Each number is 128 + 24 x the weight over the matrix's rms, rounded and kept within 0 to 255. Layers, rows and columns count from 0.

# layer 8 attention value, 384x256, rms 0.169, rows 165-177, columns 0-127
[[105  97 131 120 101 173  95 143  86 117 128 111 111 161 158 150 109 152  80 106 147 112 135 111 125 117 115 109 159 113 137 117 142 144 152 134 124 119 136 112 124  97 133 117 138 118 151 142 130 151 165 135 115 126  99 109 131 108 100 155 138 135 149 150 141 132 131 117 101 152 164 100 112 126 105 112 170 150 171 151 112  73 117 131 145 128 136 134 120 125 151 127  88 133 151 166 172  98 143  89 149 101 114 156 115 134 106 105 149 134 120 156 153 127 147 137 140 149 121 117 144 123 151 131 130 170 160 127]
 [132 129 143 103 110 104 162 109 119 129 101 132 151  89 117 117  94 133 147 103 138 127 122 153 113 107 137 161 141 148 139 161 122 124 137 112 121 169 118 107 147 139 161 141 161 168 120  68 161 115 150 113 136 152 153 147 132 152 124 132 161 134 114 116 143 160 137 114 131 148  74 136 107 129  93  82 118 131  92 175 102 122 149 109 120 112 154 110 122 136 130 175 105 123 172 124  92 136 177 100  99 121  90 120 126 161  99 115 109 131 170 129 156 134 109  91 169 144 147 104 113 138 142 118 128 145 118 150]
 [125 128 154 141 131 180 162 107 147 150 113 127 114 149 136 118 126 149 122 105 128 138 135 128 134 150 110 147 106 132 108  95 121 107 103 145 168 138 118 122 104 143 115 139 139 134  82 133 148 109 110 117 123 164 139  96 160 122 126  96 130 127 116 145 146 133 122 160 165 111 136 162 148 145 141 130  99 142 119 118 133 123 141 131 125 151  50 127 112 128 116 160 129 122 117 142 159 138 127 127 119 123 164 130 122 128 135 119 157  81 122 104 151 108  92 110  94 174  97 145 139 122 148 119 106 164 126 144]
 [138 137 143  80 148 117 119 146 140 145 150 145 124 163 146 113 147 122 138 116 117 136 153 141 153 145 137 153 127 132 128 148 148 128 116 139 108 132 103 152 130 148 105 115 157 113 139 104 111 130  94 164 117 140 108 140 106 121 112 129 173 104 163 146 121 120 156 115 116 143 134 100  80 103 106 100 133 108 135 131  97 137 136 148 140 111 107  96 128 131 119  96 133 129 137 157 143 157 127  92 123 128 127 105 154 103 179 111 165 140 114 135 138 151 116 136 151 123  92 149 115 102 116 119 131  90 136 146]
 [154 108 153 143 151 165 188 168 154 125 166 116 107  98 123 121 156 145 152 132 145 101 107 183  86 122 127 129 125 125 140 167 107 144 145 138 116 113 134 115 142  78 144 130 145 135 102 123  97 131 142 118 129 163 130 164 127 114  92 102  99 115 125 128 122 131 130 131 104 102 130 108 164 108 132  80 132 151 122 106  96 130 110 121 118  83  94 110 165 146 138 100 149 104 123 123 121 163 137 152 133 159 109 158  90 165 173 140 130 154 131 141  78 122 140 142  91 130 160 152 127 121 125 143 128 107 171  66]
 [112 141  95 129 143 166 149 124 114 128 128 132 132 102 158 103 121 121 137  69 103  97 140 101 126 111  97 135 162 141 142 106 111  94 137 120 162 131 182 102 133 127  99 116 114 107 157  96 111 101 130 102 143 163 104 132 137 150 106 152 172 116 156 124 157 148 129 158 112 149  99 136 120 116 144 120 139 119 139 142  90 140 171 117 118 137 151 131 169 139 126  96 148 106 123 148 132 153 134  85 134 113 124 143 138 125 123 102 150 115 144 139 185 146 135 121 118 157 151 124 137 123 173 135 117 112 134 123]
 [155 106 141 145  84 129 124 120 127 147 131 160  98 134 115 164 146 105 104  95  82 184 107 126  89 115 134 103 122 130 132 169 112 144 127 129 159 125 107 133 142 129 131  76 150  97  78 117 128 124 157 152 144 148 127  92 133 106  99 139 110  84 124 134 113  69 147 108 102 137 133  83 151 137 164 109 133 142 148 155 127 102 116 105 125 133 128 126 135 118 148 109 153 145 164 146 140 101 123 152 128 129  81 124  98 110 107 134 162 146 148 108 149 122 100 141 172  60 134 147 103 144 104 127 137 130 123 109]
 [145 122 138 124 180 122 118 137 127  97 156 124 111 108 175 112 129 133 140 120 103 143 133 112 137 174 116 137 114 106 120 146  99 138 142 148 109 116  90  73 134 132 114 107 140 151 169 113 162 100 123 102 164 139 115 144 155 105 112 148 137 114 111 145 142 142 159 141 113 120 141 143  88 116 113 109 104 118 133 159 133 135 112 102 127 155 145 110 133 103  98 139 137 105 135 116 137 110  83 134 162 112 147 103 136 162 151 115 160 115  97 120 135  92 138  94 130 136 121  96  96 138 112 143 121 115 149 107]
 [159 153  95 111 127 125 115 143 132 167  75 143 135 120 113 122 152  73 127 131 113 106 158 114 208 114 135 149 125 128 148 117 140 108 161  87 141  92 141 120 132 109 121 150 148 108 153 131  94 115 105 129 137 132  92 113  79 127 110  94 128 107 118 163 104 132 121  76 111 145  86 163 137 122 107 160 127 133 118 112 149 138 122  99 112 119 137 121 115 191 148 126 109 115 106 162  98 158 164 132 124 103 143 119 149 113 129 117 120 110 117 181 149 145 116 133 120 154  77 124 105 130 104 156 152  90 110 145]
 [ 99 109 121 159 126  93 131 144 103 133 108 149 143 136 135  93 140 145 140 120 144 109  84 147 130 115 100 133 138 100 151  88  93 174 143 136 128 174 102 130 130 113 150 118 102 114 132 138 105 125 112 114 152 117 121 115 166 126 113 107 182 141  90 202 140  99 155 106 134 111 153 116 144 120 142 142 132 123 121 131  99 103 169 133 110 115 135  90 142 134 160 147 136 119 131 125 143 124 122 138  93 138 118 102  80 121 100 124 153 142 143 147 125 137 158 115  90 103 140 154  90 134 121 120 109 118 112 109]
 [ 68  92 164 151 159 144 160 125 105  98 139 183 127 116 117 149 125 148 138 113  97 117 143 110 123  99 151 139 109 146 107 123 150  65 132 135 125  98 105 138 190 127 124  97 147 148 121 132 105 118 105 129 156 140 137 139 134 126 103 154 142 133 146 135 120 167 135 152  95 113 156  73 130 110 120 123 111 150 104 139 135 122 121 126  95 139 145 118 143 161 101 143 131 112 109 134 139 116 115 137 129 122 186  98 154 134 148 148 136 140 127 149 146 155 113  90 163 118 165 117 121 140  98 137 150 124 127 112]
 [169 109 129 119 141 115 121 126  88 110 149 139 146 140 125 121 132 126  97 160 132 138 114 135 135 170 150 112 102  87 125 118 147 177 105 135 120 155 125 148 165 163  57 130 161 136 124 161 127 129 120 108 124 107 126 136 133 102 119 130 135 123 135 140  82 144 102 129 158 163 154 114 154 125 113  74  99 112 125  98 111 156 111 123 146 129 138 133 149 172 119  90 156 124 136 148 102 130  96 165 130 136 127 166 158  80  92 170 136 104 136 105 136 105 103  99 140 135 150 138  91 180 126  99 145  96 139 115]
 [133 107 170 129 169 137 104 119 137 131 154 150 144 103  88 151 105 135 158 122 113 158 108 125 143  78 158 150 146 169 147  95 166 163 137 147 143 144 151 109 118 153 128 100  97 132 115 132 120 122  84 130 123 111 111 162 110 122 141 113 151 112 144 151 108 145 174 121 106 145 127  92 130 182 154 138 129  87 137 147 118 121 113 163  90 109 159 118 123 135 120 110 117 151 143 146 128 142 111 120 110 153  94 130 142 110 120 127 120 129 144  99 147 117 145 108 115 106 120 157 122 140 148 111 132 120 123 119]]
# layer 8 attention output (transposed), 384x256, rms 0.145, rows 165-176, columns 0-127
[[135 178 138 137 148 119 125 144 135 152 147 120 128 124 123 153 153 111  94 137 155 150 137 114 126 128 128 158  71 120 124 136 101 116 162 149 124 114  99 118 119 112 104 117 129 110 127 120 132  98 113 139 136 117 123 182 131 163 109 132  97 159 119  97 185 127 119 140 126 112 187 117 117 143 151 123 101 130 105 113 135 137 149 101  95 106 106 155 115 138 139 132 139 165 116 116 109 127  91  99 149 105 161 126 116 106 152 136 101 138 117 125 157  98 144 146  82 149 143 153 127 145 111 109 136 134 139 132]
 [147 123  94 119 129 154 120 137 141 125 134 130 122 115 136 118 159 129 144 129 148 118 146 132 137 117 141 101  97 121 113 117 102 130 114 122 155 114 159 183 135 161 104 158 106 107 148 112 126 115 149 144 134 118  71 119 142  92 109 160 120 112 128 159 122 127 178 141  93 135 171  90 138 136 207 127 128 156 107 126 145 168 151  84 140  90 141 114 124 120 136 142 100 131 116 118 151 100 130 127 129 135 135 122 102 147 141 136 147 194 105 137 132 131 120 153 159 145  64 130 150 124 144 144 138 165 150 138]
 [128 148 127 128 129 116 140 104 118 151 130 145 136 136 134 128 108 119  93 113 122 140 131 158  89  72 127 129 121 108 128 145 149 140 117 156  98  92  84 130 103 107 143 131  82 163 130 138 134  95 143 119 155 158  75 129 122 122 126 136  85 144 109 129 134 136 145 139 100 147 126 119 104 115 120 140 121 121 143 149 131 145 141 123  86 148 142 150 144 137 136 117 101 109 140 114  92 136 134 107 166 141 120 119 114 110  83  98 113 160 154 106 120 123 134 145 156 113 167  92 141 134 129 118 126  99 134 117]
 [119 110 142 116 140 110 116 127 151 153 109  88 143  97 114 137 135 111  96 100 118 106 106 135 125 117 145 157 133 151 137 163 151 146 164 130 120 133 172  77 174 105 125  97 105 130 115 120 168 150 111 141 125 153 139 164 140  93 144 125 124 126 138 163 155 132 141 146 108 102 101 159 158 139  93 117 122 144 123 141 140  90 129 132 126 104 150 117 127 155 126 154 145 182 119 123 120 126 122 119 103 119 133 139 163  96 132 157 101 131 119 109 157 105 111 124 136 104 119 113  92 151 124 147 150 173 132 115]
 [124 133 137 130 129 140 156 170 100 171 123  99 111 107 151  84 126 137 131 136 108 128 122 116 129 157  95 123 127 118 109 140 113  97 118 112 148 108 116 165  93 128 125 103 129 139 114 131 138 132 132 131 105 110 162  87  75 139 131 118 120 153 126 102  94  93 145 117 118 129 146 114 129 125  99 121  99 118 151 177 137 104 131 147  88 137 109 133 151 127 136 131 124 121 133  97 129 101 105 108 149 111 156 107 133 139  99 135  91 138 122 119 147  94 184 133 115 150 120 108 167 119 138 119  80 138 158 103]
 [129 149 137 167 101 106 170 126 103 142 131  95 140 116 132 154 155 121 111 115 137 111 127 120 155 116 138  90  94 142 140 114 104 148 119 166 116 123 142 122 160 146 166 107 160 109 105 146 111 121 150 115 123 156 135 155  98  85  99  78 118 162 115 139  95 104 147 129 145 106 133 134  86 141 154 109 109 128 110 138 151 137 113 124 152  92 114 160 125 141 131 130 111 151 128 129 130 101 124 117 150 140  91 122 114 137 155 125 126 110 142  99 154 112  76 136 155  97 130  95 122 120  91 167 131 120 164 134]
 [125 106 151 142 165 152 156 132 144 165 179  97 180 132 136 137 101 144  98 119 115 112  97 142  94 151 119 215 130 113 106 117 112 131 128 128 157 131 108 118 137 137  73 144  77 140 143 107 134 147 108 138 125  97  95 155  97 122 120 146 133 116 106 102 137 145 161 115 120 135 105 145 155 187 126 131 147 167 124  80 141 111 113 155 134 111 125 113 120 175  86 143 146 164 122 137 157 128 116 103  81 133 143 130 115 112 132 141  93 141 150 114 101 135 153 145 111 147 131 103 106 133 162 133 109 115 126 101]
 [115 172 131 146  69 152 173 115 128 146 109 110 129 138 125 148 123 127 130 101 116 175 130 130 109 119 165 146 119 156 144  93 151 136  89 107 121 155 153 144 108  69 122 148 111 120  89 163 129 135 148 152 101 123 100 122 133 134 142 125  97 122 143 138 140 105 185 115 119 115 119 139 159 138  99 157 136 131 133  93 139 148 116 115 167 110  96 133 161 154  86 128 126 117 114 133  86 129  95  94 120 173 125 149 108 146 133 158 130 139 157 152 141 145 128 146 119 126 134  71 176 106 153 115 132 123 112 109]
 [109 111 117 119 136 119 147 118 172  96  81 100 129 140 152 136 169 121 151 105 138 110 137  89 147  87 167  95 126 123 110 145  99 121 126 100 145 114 145  93 140 162 138 123 103 108 147  95  74 139 114 103 112 152 124 106 139 119 154 134 134 156 136 147 129 165 132 142 118 138  77 124 155  99 109 171 142 116 136 123 111 105 148 148 138 144 142 160 153 110 130  91 129 124 102  94 119  99 147 126 118  86 146 136 135 127 122  96 122  75 167  91  63 123 101 146 140 122 130 116  94 114 131 100 125 153 101 122]
 [126 144  98  86  98 160 160 101 144 125 156  98  97 127 128 151 148 134 157 119 101 154 106 122 134 152  99 107 145  87 123 137 153  85 139 121 115 130 125 115 124 126 142 145 127 123 112 135 131 116 130 129 138 106 154 167 115 143 156 140 123 145 131 107 145 100 146 115 131 147 122 146 135 141 157 146 110 108 156 103 127 148 110 116 135 155 112 144 112 103 109 130 141 180 100 166 159  95 124 109 108 103 146 113 177 153 120 110 159 115 108 126 105 121 101 131 125 162 138 110 152  75 129 149 110 135 124 159]
 [120 141 141 129 102 153 130 129 125 113 126 141 122 137  75 103 141 124  74 114 164 136 102 153 139 141 144 130 129 105 150 154  95 195 109 127 140 139 148 107  95 129 108 175 124 131 100 148 148 144 117 118  99 150 117  97 115 115 126 106 112 176 153 149 123 137 107 123 143 135 152 167 195 128 123  96 164 141 123 116 136 106 159 147 154 106 119 128  74 114 125 138 126 159 135 150 158 156 115 146 138 135 106 143 138 129 103 126 102 119 138 119 125 106 119 145 131 120 133 158 157 110 151 165 124 139 151 146]
 [118 141 131 122 170 122 176 112 120  92 129 124 119 131 121 116  90 130 142 112  88 111 106 147 125  88 114 121 105 139 102 121 130 109 110 162 146 138  89 116 119  79 130 138 120 126 137  80 127 115 111 138 125 132 148 134 142 125 123  96 137 106 131 125 158 143 145 133 140 103 104 120 153 121 124 160 132 130 138 134 150 179 117 145 102 136 111 153 102 101 122 153  98 155 141 147  84 114 139 142 119 177 140 128 134  88 113 130 119 124 111 146 133 110  87 139 121 115 125  88 100 152 123 156 107 146 132 133]]